Part of a small language model's weights: rotary positions.
Each number is 500 + 25 x the weight over its row's rms, rounded and kept within 0 to 999. Layers, rows and columns count from 0. Numbers have three digits each. The size before them is the row's rms in percent of the matrix's.

# layer 4 MLP up, 768x128, rms 0.139, rows 719-767, columns 0-127
089:505509503519478473527505475533537519498498496505463535487493506505477509498521547466486473524530475512494461488511516471544503505500508513526499496487490516482490503527433484534488503521558507503471458519481487462455461477467525495482510488568461474508514511459478512545474530486464475514500522465508485454502487498546531463548496494477506521517512505504496510477480527472482498448466
101:489500493474524491483485474496499487512506490479516530502508459503460517516460532538562502478480457535524525480481531546469522490507489526500497543526541475484446488506522509529541503495546483469463504487456457497516523496491487540508538513535512478488502506511471475520524476525507505497498498448496487503526505544495501479502518550540534530513481503475501522517467446544497497464507
106:511474535511520509512503480566477499496488494540496488501556525513533505502505471548496493502473469487479518494517493503495487487532567542506492534504521471520498501523472514532515524430506474492499482532512484562542496470489544496442503474470501478524497543506509484508475487499494505511461480504481494478493503516417490523500506521523488501487473492505502500479533546482466509534475
096:509520510489531493510498467519535503510444512530464495484472485516512486517469462504543475478486479513512518441513459513478473518504545499525481486462487500484553532487501507485501507505545517456490520534500503517489518493488521535494497514460530526474507465500504468536538515522530489500523485487507522492480516572533436476512510529516522529505496476517522495475525483443547478480500
109:551498530517506520504509510489516515519519516534537509498516477502507492507457507489491478509483489514522483537457514519463485505478514497489522495480506510519464517489511479469543516446551493527520504514536544484493532490482510523497473495521455472483457513526518524474485524455455544546532496482491482503476517428424521541527503516495491493526520530507506501462509527487508525536513
098:571494452471514510528476486456515496469541514522526487497466512464503515487492520545518474498438495460494478472468491481485501493525509487485526506483474465513481491493458533502512448483482469478474457459493513528481474481453458493506476502476504488532484519497493470515509534494483527474482514530528506467526501498457526504504508517491524563490501510463507467541498488484495499479457
106:501473498484501498455493483477480495480469490539508527510508472491504468518508466461500559472518510507492537495493442487455510513501524503477500484497417466476511517540471454491499502507466491501510497523473543518507516549495464489514499532509505507485528455503493517448495504541517513469467504506476536490479508477493473520498463493454509544489547502498496530467511473456471471496515
099:500501516513485443477467494502549491506494502495514479512445537535490513507477468495479492512474506561521511508494479473484484543510506521496507532540516468467511476518524530559513490510478495501524531488509515483513553499500471561494566535494475511509502463506502509529456475494523463422503491499500510518519553523529507495481524498502520507520494481459501474505502508478542525487501
098:543505485523497488543474500501535532487508493481504455444551491470501477483519524519484497507540541470545490508472525504493525479510512472471523469567505482492471518501520498511490474445525507522459481501519503516481452469489509497517541540499507476482520532515546536482520488507503547525504477459483450503512532497506524509482512485492460494526488489526487489463497501529509531475543
118:501499542485510497447482482529516506480524469526489466530492446474492453506478543503532537474490554512492488549518532533503521489522502540483495499487466525501501517519484454489474489554470501500465452455490489516486544512472478481521534488502496476493501506535508487536547511500535471486465496507478488487488538446469524468470504483489516486497482523501522489493509539520513460505520
096:470511525538484468481475521522464482510501521506471479508493500496529489478492477523516524505547488532457471521529462492541534510538529516469471481539463485516489536496486437514524468509541534488521503530495519500499557483444466546531505521513455498483514459470472503536471507486531509494464497483509490509492543488487496495507491491510508513499493460552523472489519515490548482496507
101:513498490517481491482508475476480459450560485478447538539511454511508496498498528501514512504504512504479539519473538490505470513515489534514492449515542482454471512512514530509490498510525503514461473499505483494500481486514482496493507480507520448478468565461513487491478515522482532537489517492497471473508476540509513493436496538556460499454503486526468513505481478487456498496517
107:514473498478459487496504507521466457492546482514499503514501496457509535529497489536503487474463533483467506499437545495465481519506504513527453489481508553475518491523508501529472500518521514446510483477486487506499545493551508497517522506507492481484466492529514476467558520476463495522491503535452520503513544484496483491515480498545525493540440477474494488516477488495493501519445
095:502510508504485490502451487477513483494490457482495525563520477576534471501493500535505557471502514507489522480524499486522467468498485484537497524528489525519484474506509452498489482518470557500487489464513534534477518519498475442510469498549513561501507539515517494496490503473476512496521512495509499451476507565498494508498523474523521483504510479507505483508505538536532492542480
102:503494524507481487510486398463461516524506494494493500507466523453527501496502461516488536534489495506493490459516485485513519497486491498512488466482498515482528506529483470469491489508445513515467496475483519520531504472483527497521496543526485531500477485490497482516462530513481509480517541518539467531444518511486480564477484507509451540519507513520506499499568516523480490523525
098:517481504506493482490490502483456528504493481524444514470492472553563489537539548490519517506469460495498495493498570548509548533503506478532491504481517528510540503515498522508547489487482460536454505523481487529476509495505484534498497503558528512498505478522518541493492506491514469482502461551549467514475483469508540503500534488498467500517517477494487476493490485487508523484507
092:534493555518489482497505472485513451503471554497505446509512454550500502516482456486533491492484486461526510476469526526526521506489510515481530505512475488542515473478470509486511501532525482480531482505512459497557505477524506493468506473514476460448511519474503537514494518509472501500484513463544496488495474453488462505547537484469488500525504486515464506485479454462499484477485
111:534496511509514483523456501462503500548550551504516495480509517504493499491511527512516522526528514505515480500506533476503481525495467484468525494473528509460500479547486473537568453476474497526481496482459529555515515481469485471436534523514511513495504509483518484534468475479485498491499519524552473504505479520540491486512500501490514495541469486525494469489449506531463508470472
097:492523475484512502519547528454531516516482483517429451459478510503484446473508488548514529496509473508495526469519513505522536505478522505486492502497471462532485506502513520515493476538491457480494506456444528495517527508482515473493487522476501507429488478508475464526467469430494522511507482483509505496512521492481510509508515527508560504484511498498510512530471448484509494518477
095:490515493513476497506474475513518485483495544504430524515482514529476505501539524500509486475502488528523491516468485514529512531532500494493475533483517534478486495528508518491473492544506482512534514430511537492469503523493490475515529515481497531530455496484502453521524488501540549531513473507509516540492517521481511538490518470492500509564538523481434449466483501502457529504494
092:471478481513477467463506477493518501532488514497485507539497500525512497512508475516480506480498470496528512543462504520523457481520505557491487436467545491495465507521462484548486481521478468527483500512476465557498475511532506474470539506489473533534455505517490501462453530507499506517474505492497508493515513465468570479456473486519497493495489494491525512489505515479512437478523
101:511468465489517468500465549505543536514506540468476504484511474489491539439507556511505557529487477537512463491479494464508497512507500512506518506494465492509507498492490483469512512516512524519491514532446471523543508447457531469531535514517502504499469490460506483506494475492463478464519493493529493474464524488499543504533492554478482498497506535490530510490481551488533494495514
095:517514495527497524505532491535507518428468495468511526477521510543500445510528492512502531508487497533516491498513502490429503523509483540479494504481555478491535537522539504487509514493506528517502485560496511516513443472521546499499481510482523470566536491508526491502496498516487485455499504506493479476508524496539489523527506514492464493535531494456482479463528521457482502516480
094:528483512517521499496488475541523540500518518489501503473505495524510456488516491521519538455469520543484513459467507512495476490521493495543484514513461556506505514482479494531491479534492467511474500504521504520469479491513471470467538533496465443540457499477508522471498430506490485497453462467546470505515501482544490502540492486482495482521518486449499478491469506503466520478473
104:480486483508462495489485544475493473526515505502533473511508523515516453537503476481474464501482465486497517492545486524470501478487542464508493548534490438498468499504536469506482464483542497477504461442508514537510509540480515452443478538449532519481506509535554464504497529510502506504521494500474518490453464511492506500538499491473484508518517486518495509503508503494529480494464
095:518521528510463522521447501446473495496497486518503546490521507444502475537456447507464489515505497469479506475506470446529504502508500481496554472490479511506493474501500539541475544480497512534514510463527520519481525499505533479482547521508471518511526493535503522527482525483476521500516492521496483518505503503514498514492500508550571492473494558479499498511517495535491460526463
102:493501569510515529479503493509495497526489442502458550506466530511474486543512496482520465468480485529495502517453537489521491494553511477496529509491515508491535528546467496501507531464500494502525514538526485510518468518485508527504458518510499514502533525518526521473488508462484498497469522497507513490512477451466503467500449490490467509480537516563506475549496547486474493515526
120:542477456534527485502463509507490493498477500485475451507502466519519502495559469494493478480491492553502458466519496525505480461511460497505511459535499482468503523485505533526494532513498470530458511501489456488452534493493462504461478521504492500509502494505448509548526502520560511551495479469541495517490497482517469512523477523513470507525480502509475543496475507515484534546506
105:490493497545474499493495485491531543507524484494509497510526504514498445524465506521451500499482493480511511460513530472501503510512521470504477496523515554464507548546500456490492554494465481499535508495478519522488572535519481501513493511502522511515556502463516540515517510464496525475526550507549499533496503516525466522497497554547505506475480480462543497533516514505510510497502
094:502530553495479554502460464481470512536506496533518503514483532521525479505466494520446475467510470455546504456519466461491461480499520528479488470496480527508461492556525532519525496472493504496499516490466504516491471474468504521439491469498492488512493474490484484512525481556511505505514498484490489526528422508517471466499517489499495507498506519528505477497479513461522484494527
099:480517517518488527520512485497509547450505457519458522472507483455509519517496532506520485458483515488465530496486507496484485487544535504551539457531546508471489486492504509521551512500483499500522480490480527489515489450503530567502521538465524511520503490505474471478502517496496497435463476540534538493488506533513561522504503512512492487516505482511498523507490534499543520486472
100:506503489535516501521494488460522473477509510506524525501507549554515470518490535487504487499519459515445523490473528506479471486531545490499493494498512518484499525538490503479505488482530475460478457500472479517532529433500532512506509467557506485486516514505480466462554502511502515518460462453497496491554532486513490527514503526505464469475533474488494480499441519513492517463502
104:512489506506494459500446481496514483508505481529500496509501526472530508568506509491465508472509512494521515498475503485552499480491486510513495470463461482520517545497474497512532482477519490528529482484508540503489518509469538520508464546527487505498429526521523536518506503505483459470458543516525496488484491492536461529499470461472511520522487528461463503527462546520463506500453
106:529500491472555445489475478518446526485480522521515516489492517459481554505486484497505469481517490494502476446503540469518477531542466483469486481478486538494500507556493506536499487452509513537455478493521513523486433507503478522477539487519503483492535522483515481520528544537486490516545475526517483469535526487477542501519510513476492491497494478509531484520489485496505481491512
112:467495545526505513553526542507533488488502489505482480475471499462481529479443479500514520496508477511462500517464524492451459530481489475499528497542513482491476540492533517498493516532451499468511454440487545512476500505528475502493526533438496541452518509510477498522514516485506478518523540495499434456478502516532497492505512496516473510515492461486484510511481491499484512503504
085:459548526527483508494524490477504548486499473527554471493508486481507492504482509487480512515503459521508514475506506481460492496439477537514508557505482510502500504531487493473498504548447506474538491466488502536511537483461512507483502532524481525481487486524515513509483497516484474446525493503516481470474507551503513467473524523502537494461507482496486526514497439568465490527479
097:491494480511517495426550478456468472506525474527534550527458498547476503553486481455508485469470437486501492495474505478501532474446496475487455516454522502503481510493497475515470475484491500507508489480503493504487461498473523515481505479488527490532507472476498493500473509481479490495505460505518513506524518493505497525482459518524512514506486558522513555534523476468526505504469
098:552496490518473530485544506487512526545551496489492531515518510484517464487505495491496491467533497507531446465462517527494502508494536546504526514510484531487510502522511504510517514474545503521461445523517508480468523483486467535495520507500471479458498511489542512482525483520436523460503451493494503518513565478471492478509484467505482510488459493467532524495492553491508508474478
099:493525511485464459502514510542494528471497501493479498451497483503491522453471471494536484526483495549518445511516495505486469488504487514549488517529530479514487552478487507454518490517516531506442526509514534525492508477482511497509492478493546485476518517483491507471463515489478458497492524476488539453504534536506450512528488498445492507515474510548450456494525529529515500499488
102:487528558529481494440511476444511500517498489459543493485512450502507509427526472540487496540491489495515488487505442479496512493465539494509509479465488505491492483516495506452479522458512504495521460457501461508487498535515469490503497454493539497485545523462534495470500492536518487476503493460481498527473520513509496469507484504520534540513528533496508490462501507526508513518493
101:490487547510489496483560558528508488485494530509534463519546495504511549539482515502498525539514516504526537495525506497488503503520529535472488466475504549530502497473463487465486504502504487526470476508474485497493481522549506474491492511474485500479522462525480512477494506582499489484488502474529494464464528478478497481506458486523475489501462542494510461511459497454538481523508
105:474529491504511495517512502532492514443501502478498478506491459497473464536483523521505494487505454466472488552477471545460469457496494504514529529527544499485502471498534504534530442462522522479522448515469468522484480510481490521496494510486520522463504515508499518503521488528457472521500437491486560509491465509493510479502487481492504490500457554513512492509482491524488557501520
101:537526555552495481471492468509527504520449481535535485486521524531549499511538520512493479522467456539500521476466544521514494503528493506546467481522547444475515521528473469527479513514493487463492490542475515478481490500546502490471536498490455501529519536484533518465463515470511490501488517487499516530495490513483526494509486486470493543520529488486497512491511464486486486494517
105:523539561500508536502505500511489522487468496500494505488460543522468503543516499449504482530516459499489471525474487489476538469482511522530469517531507524524495508500571546505528491470491524513524497495474496522495453514490484507511510464526496487508486487497513528522460491494492517505584471472492509548514506541492519507535511518454505496491477516527478523508528486451490509544469
085:531456474487534522504521528511522511537499516504531520507478502543447474545501499536501541498523483483513441458452558544500544497492511487520488493496483530526539504522483520482507488462496517489493490527492497525503511478517511465522499495503499509490485510492482533475491448480522501473498495510532489482551498506510473498529488561532516514513543483489512497453472478468539492476556
095:527448523505536424543488517489528490517518490473474451491484493490464500492495519481469513487474540498507477468547489513473492526532536516493514498513492474457491521514462535483495453502479490517495518512493483475549561488481514479529525503488521516465492511488512493501518469494489564508513491525529512466461528505491461498469494526485538520491535470485500485513512484471491498525556
094:480516501498503524531499545487534512503491516511537489439510544495518481453511435519490487455472470493448472486499468510511501473503496468505485459500479501491498498534479499491462467529487544508553530475507487490549530473514469475519521508488478536502507506499494514533520522454473496447508486508511476487512499459466536521510469472537503484522504489491448471522507505516476525488462
102:455538514504494469456498516500500482444514510536518540509562489495500504482453483500515521511472504514473509528490510491518524511472459495502534448470489515523523508503465524504520525527486527487524493521487478536543525496469475524512483522507497521500514495559499516519541471462487494500509499451545497547490536496500496528496479506519486466532464474530451474465525524468508472533494
090:488524459474513429507533458435484507508492539478525502496531493473532503471465528505531497543462497461517505537524523497533479477509518497514481502549507523484509529509446521505459538486526508476493515478503514516523492507518527521497510485496487533468494538489481495514505511528530502484495481466524479539528505476511495464512498468524522440471525546476496507441518491518502508491515
# layer 4 MLP down (transposed), 768x128, rms 0.132, rows 719-767, columns 0-127
093:477484505483463479510481512496551539479505455503493475496528522504461478520505448512509495498495531529513478492525498476463486525457560531511489545506485475495535480543557552475464483470461467508490474480490469517506519494523477522534467522471491519520524478461477502491522484491541519533479495449473513505505494452540488496495492517529484488496459484486527494509458518499501477512526
093:499502526538449515530555493486539553540496476506515450494509482506490510459577495482449511479506503473471469486464488519534514495506483503461517518495469465527494519479505472470484461496496486503513500536523541494503474475471498493475467473488477496528517469492517546470460532498483505510493526522532503468494462484493505502491530478501525443513534517516513519509527533537498509510520
106:510514502441495498491501455457479495505452523486492481469499470482519517467492503474494506522508533502540541497440470483469469527529491536514496463533446478483510464530485517538464497453490514506497533467523481482438494504557491490508505492538497506485501465473508499470523490506509502482511481495438505476532493497542490538514523479493507486507507476493535513521510506474514508542540
094:554473523483504517480503529506484479451531499516482514486502485479486473484495543513484488481522526465478506484483521492560517554502502489488482510506507451520495498571475500521496502523501521568462508490530484482509497471502527464487513497503473506544537469522497525542514504466463504468494493562489476504522485498485502482503468529537486462508494500467515515489488515531539495448544
103:494518515473453479495537523465523481475512548502470510548509502439432494463488529484466468468497509490499464507458513459509494503479537482498478491470497502495497488498478455509478498502514491506498497543501460518511479478470514514482484522508498477486475500485456507473480541450477524525483517523500502513518505502468565498497511502474515472486454471441532523511486515529477495479542
104:470516473470488525479514490517513468483508509505483543503489490555479435528505482512476550497496506556538491487521500536510461497483501497552542512548457518481477509489505542512509515490531513535538479524485501548509476523508491520488511507527527524465534499514533508523480481555510503479514443501479504514535479496535510513485485499522472490540477497549493480519523499487499535479540
096:513442502513550519509515518493476457508519537468499503474486491524488491489481512515480508546513492517513498485501471550531476505514510478433536524518508547473472480468517547519465498448449501542493532486534482481481486461515476478470483503535503495470522518505481499528515545517486505503503467497522521489467489508526468424492496503489536512488456480500536478506505526504519484500505
094:530536488491518575481492507533485501489513507487492519526515501541503508522467498470508503463468513485519516467482481520541503443488447528501453501477534531508538558513479487499485509479494508467547494521485486481509505464482520502525494504516464529489532514509487523502488538500480484478465513486472498528469528498546554470506490538523488471498505505534503531495514565486524475528477
103:532511492494451509549497515487483488498509473492461443440513516530511529480519533496541515527529504479518449485526469465535498488477535525464512439505484505482451544478471503533520492473538464468497512512496492477531478494509507474499497475505481459523492490516481537456524457512503495511462507486488520494489468477500472470475526496531477519516493496544510499476519511480475519511462
111:445513455516552554497463461514493470482467511553509474488491503478510529497467517490495475485485505486505465526457461454459538488500497461468467489499483488497476505497482480458505517498470479482479523514475475492536494483489500517482491478458502496512504525471500517506535521530500523535490501467468495516506514519510499549478445478484532499501520512540526490537564483463504515510478
099:530496533496483531509493520512464459495499480504494515527473451512513489486447478436483468509497442483533499455484517490484506456471508480515500535510506495492452507494533554493533528499506494477477495452529491526487514514509511499498519501561489473498505494481507492482539473491541526527484470513435542535504536490516504525463478514494490462476525500469524526517508491471517465479503
102:476465474509510492527501515514514525479499472527479476482531456517485500540487484505502528502493509469495470514507478535503526506513466512475506558490488480531534514464488487494505485526441496447499494509508507530491488489530476431493506489495531515529491460524476527528511468492514508443532499506519492474531476458452493475535508470482499515525487535526481551537448526519545525490487
108:506496468521510462509483540498487511490522452489499505507498486443485498460530466504503432516466485454502509484506444480521504509472539504499466512497518486539516518510478502445488512533484503476445524478528481490485500439470487488463500498539488443492530505476488481533507532473521494486504483521507445542499520512471507517484478538500480503506485523441497504475501504481497497543505
096:477510512534476501486464474555474541500469516506492475507524506485570523522461472481464483531494530540500503492480540482486569512519502486489501529475462496509471484530492495494489482481541525518494540469473500524483467522529509503475535478473496479518508462482498499516523513533430538495467523468480512468503518495463475479453515526518470509483511475497497533483493486488510541511495
101:510509550497519477490545533490494499488495523541520514533483474524525530503546526552471500497471521449553499538493497511513503511496447536470487459502570484526443570491480532475519487516514477485561516514489500494473491532478484484506503480506476471512490508457463507481481459519519492489500489498510466516517473509482531487506492494518488490485441505516512481510514521483497498492495
093:513567496504519448465494498495499486506524523490529518488512450471490518495487479517489481525508523507500470493551489500490490511492478497494509528507482468492456435464505518522536533488530510513525535450531513501522449487498488507471514459446529475502435509495513484503481529484515542486464495474515512523497450510519451486492510530519517477487484478474472536503485494514522467539488
094:513509513474577485504473506457496560480493519517494487442515484527489473523540532546485523432533524474498507509482535529509495505477483517466465517473466500474500522501482494498474498485524495481538525538523524514497512525530467523520507523496476514520498482498466468500529480459527522494486505526531521497499503510503510512461542491550538503492487525495528500486552491532514542522496
103:498501513504492506472514519474461525454491483462524496495481491460475494474525475527493491499499488449434555487480499470543482482479498430515439494494529483513497505519471494518495510485495478502514486515503495459507534474473506504533484483504524444503483517499441496498489495525497484513503522531533516535443505494469505453523504466516536538506511487500559534506509482495532514518516
093:484531494455543531515503494539517477520522524512509497486536528475493497528531505492541516527498501539502463493477560497475498511470505487520527484454470500487536478508493501555495499464518493485470478516546456533496495544508439481510476573501480557526515493535514500507501497502491488486494507483492495485504482494489498501502507459531494453486504531536454559470496517486499490473516
095:506494535490476520514479499507517456496515528453538526543450489487481464459522536536500514482460487496525494514544488506475525528499547478448490494512458471478489506489496542474509485458498479509500516512463475481535526507502501502542506461510482544469506487490485484486533511508471506461540491501518516534487419532470494467506501505552493489485492477511521501485536483484499526491526
097:501494493511542463542516505505493495499460515501509480463576493547516463495496495520476518498559555528483503501478511474499491533516525499530508502557476531481516468536473549454510541487523544527478473473478556490492498474529483468472486535489491512502536498518533477537506492469514519495527497500475510508528504498513497531534465490494493505495516483503508514502479474503537464490459
101:504494477530494519500492492498519535494493489508454501482528545485514491515513488497477506548488525547502530502474516505485458515506510530516518504529476557532504487557512537540527539490506514522479511464539539492510541510559438475504479556505443479493492531495475506502520489492491483543444484502538494503494502495498473468517479489525493523479489511501495550497529471533487464489495
102:535495463514536471497465502515535508520523503505447500531511452507548494503498517485537487523492476465499492478511495479545500512519536480415536498479492542522478514485490514458500510531509507455544525482471478502508516518488495509487466498445506516472504511494500483522473508503519497488527496503480486498482465531513451452471479545528511470435473509502502480488477526462479488490507
088:531554515514484483502501547470459468486491502524516472462484465513525517484486504499519486514483510539534556527493474485529464497427502504524508498471525461494448520469506516488496501490519504526502518534445453527508538489485510500474490470508541528528484507533516496498505556449520501503489535508494496463472516519490545503482485477501513463508492478506523518503472464498517540496530
108:485505484495545516511511527468481470475498467463497549483508528526502487479429530502490489518493490501498461499513448495488520493519511449512509498535509492507455507519480498489486520486546538540484499486494492510491489447528463492470487463487490479520513535529490533495444494541533521517485524437556527532507508502472516508445459525534503509524493475516518510505530509486515521501507
102:504509527525485516531497520518508506519522496496512479501498470523500527548530510505475512486523516480505489522542540528461523490486509467493538480491506487480464493478466482516451514546542514503520525536525497484550522488516442531544495510455496489491487447482529509449515491495524479533492504516532512489486522519536493472537532476521490509548552547552540523499516478512498499488490
097:482498435501476495521511507455507504473525502493520541546536486544485495531505511496508518496504507474477479497540502569525487518483499474495485497501515488507490534551477523484475478502470488454453479512541486508487446478489496483482532512484483521497509460473507498514481461501494531496468489500538478490428500456536476533462523470494495504495494474535529530480451486515476523483501
087:539480509501538490498515510502468501453488462498516514492444499533503512506514492542495472531502481505495521486510486490488511503472464479467517485503464451521505493496500540506467513475500445528493532514486457459470495498505518499501516504503496456492456528467473503500518483498519479569475521523535497508465490491538477522561488430513496531550494469506511543525484498488504495540529
099:510472503466499487494498460510461525477494498480493530547460481459525501532489487498503523475542532500516501540490554533513502411475508492535487492481500434512514479484505479432484498490527503540530474524510499491496490505504493511489522514483492473507494474523490528502485541507465522523495541551536464496523507474497514521508482530494482531508502523490498454511497498484555527529517
099:504449506526485477462530468486509484497522479483507516509474472460513490483528493502498506505484527473548498505490523449494468462488489522464500529491550501462536493524488485495444472521470538515483491471482458530527483496516508511522503525472493542500456506517460496459532486467541461497510488492461454520519542486499492513518478511509527487476497467462500483446496500493468555514508
098:503498468481467507509504537497535455567551505509510480483523490532491502476475516486475495539525518528516509517511507477486522491483487532503519510530498505529525486477537486507509495494502492534531498520554528512549483512544490458499497550476518471483483480453501485508513553510501477514492480408461547516510499518493543483527516474505529489480476486506453510533515497498499528482488
108:486498547477501455482498545458481543512507491503507540491509492492495529478553550507488471516471462527481491493478508499525471505518517494478515468469496538479483478533487526521500496498466506493504477436547502501456471494485506492537491535514468475477459482466490502565484507483487478478492527523536510501472472511463502456483546478489493523545525520471513513495496457501512507466484
093:462487498462493483515502566524530544477476456464484527506518483506452488445549511495523551518538526462503497492527518510493541567477496502501478500499528457444511528529483464502474527505479516503508481493488473524487505513512511502511505500499489514501476503479485469473488464491498499497508497456542472452513516471492532536510542461519485478500485526500526520483497532536525493498515
100:525536545470477514509505488529532452453476547511525476467520462523513524516477501488473526500531484528506544500485485499472498500562480534492517514475525549525531485468566462514495482502491500482472504475504528487476514515501516495497504497461527513528485505464532475525482519523507484487514496554440500482479503521492477505516479496458520480516474502444471502545470508515503481494480
108:506479531482502495488451510467507442523463480512480499493509488503473465518560538500491513462496508523500486499536537535558469484493483542465501426504516516451494497491495516515499484516504492492483523533497462518469471492526513507507515512488511496522431474510493450475476485491494519456526497454458492527489514511480517495545530488541537510491498504526496505488520494499506456475486
088:492527481520543501484497459494495478496481525468513532486494473537444503484543479560551500507517522506491501489499469493528493494530518488478501497462525476492508507406512508443533492478512501493413471485492506522466478499500489508527472507475509494519512530493519489499493466489515503530495453504503484499542491511514486530492479442495469496538484492509493528527492518476515498469478
104:504509551512473507534472499539522514529521434507523467483516475481530487517524534503484500494493492467479484499490510488504489497547515543474506493497456505512469449511486505508481504466513508494506532492529521461483490460495471506506478434468506447488564490513517495518482487472535480471471512493487474501494499526528493458507491473481568520505553476511539519487513475487507483459492
092:521508453493522483488529502471516520507511470469496467530513495554477499523497479498506476532515483521516480493508497515515501491502482494502490536530514490480504492535522502520543461553496476481442517503459480486471507468481520551566486512447457505505455543503480533496481492512513510452527495484548481510493459475525540515507482507491484494472462465470532478511541542507507494479487
102:514494492502516451510502483517479499500509491513513496518497495514494498526465487479466519481492491518489539472521484487461507565476518511495536492453520495461475484535471515481514529535490468533524460526510512469456471496544494507546503511511484529508476479508518458558531449512491519458520525488508518488497476500474502474494498518509514515501433559487491516457496460526549529499471
095:498480445500504458505512495489473525488480507564533535503490550488465513517485495506482535452509478480482484486491519505508512528537487515518539456493494504499483523513533526496481481537544480525471464512465522493499493548516501476500518485499482494487492477509542499544458475492493493511561466497537519473489515502510534534559469518493470473475544468484504558505509487490518490471509
109:480477508547466483522475511532498536503531487488484522487506508461465510496466463486490499498510447456482480535508464480503512538553525513506452536477509529512483514484472490533487520469532475500462506484474512493517512441507511499478541498513465511540561539490470500504498483479507496487514522514497467483473518499538499530510498481506472541480498504464510507534477496501419483482485
104:482520506523527515445510516477494509506489516501504483487547516480545490513482501524489539507460499472491494471548507488514510460526521478550449521508473497505494501553540451501478456497502492531492515525495466553477509495467527480504505461504508449506513477462441514501515514499525514499487472502459525507500500503481531491484530517508525527504599504514519493500459513493495513502498
099:485488473481520483534443521483519481498497441499477510530548477523471508544527480469505503547533511540504466536519474499502507518461520510502492463514500526490478473562476511519510535510527545514477481508513498479474551500491510492520492523473512476519491535514500490494514478522517503527449496501535504553547535469497494464526518501542504507491480505515455472504536473479541498503490
114:530466461462510516484480485493518497527487531485498495499480543499548530510474512477436540504500485492481500543500497532491507480542494486502525482545505516511481486452519525487529506528506455508472539490487473543518467502526490464483466508528505449493513474450483511447486510457514509520498509537478497514478485515552506467475516498508420494509530463500510512520504485479508492491501
093:468445448554498456532506474517521454482516496499520495496513512492509504450509482495512476504493527509470553534525514510483539531468510544447488513529505508469495468493511484502488503521508513520499508483507521510465508505444527466479522477523494472555512502492537477475529482537478502481497497488518524481551494478475548519501502460476501525499502562514536522499534507508511510501536
091:475507462540531538515500498486475527533530499516513528540502499495525499532519507520504480512529478501560539495528531456520465475490478526500503494500501483492528505456538507481550530540487511471529528507500506517463485486515471518477503507513466465574511526506525507488489512553466475480525485472461467475543512510508536526479506494473497469472465488530476522492502529505490541508473
097:508498509487463487518521498496527495522511491513491486469477521520475512530485521503506499520456496483525482509513455532512490485512480488417511490519522491502472465537552526493515503514535478494532464468541498492508490527525485497497526517534460520480461459551506481519483510471499465468494506491490543477484506483536482479474559485563489498544498459518509512488534524536495552488479
106:490519455447522498507469481467531497555491493474501488523528529492489512449514494502536499514541446456508506483497476492477473454498470557477512482500501542492514556467503541516512512450502472547506496538490480489511495502507505480526475500501499498486483502540509511491514456530465490476472476467476536507500465461471506520513512511540514493526519495472485500518468524507486482446520
096:503514546501551504484467491472525484501473559507517494452467513498529560461525474537495538496494497522474534512475554540486501530496491507443552537514514464504529553503503492500519470496507512506530486461505480496452506516480508486515530501523443491489480509498490481495487511469486476489462549505510497518498494499541491505512547465520489509531494499507482522495509515520452510520513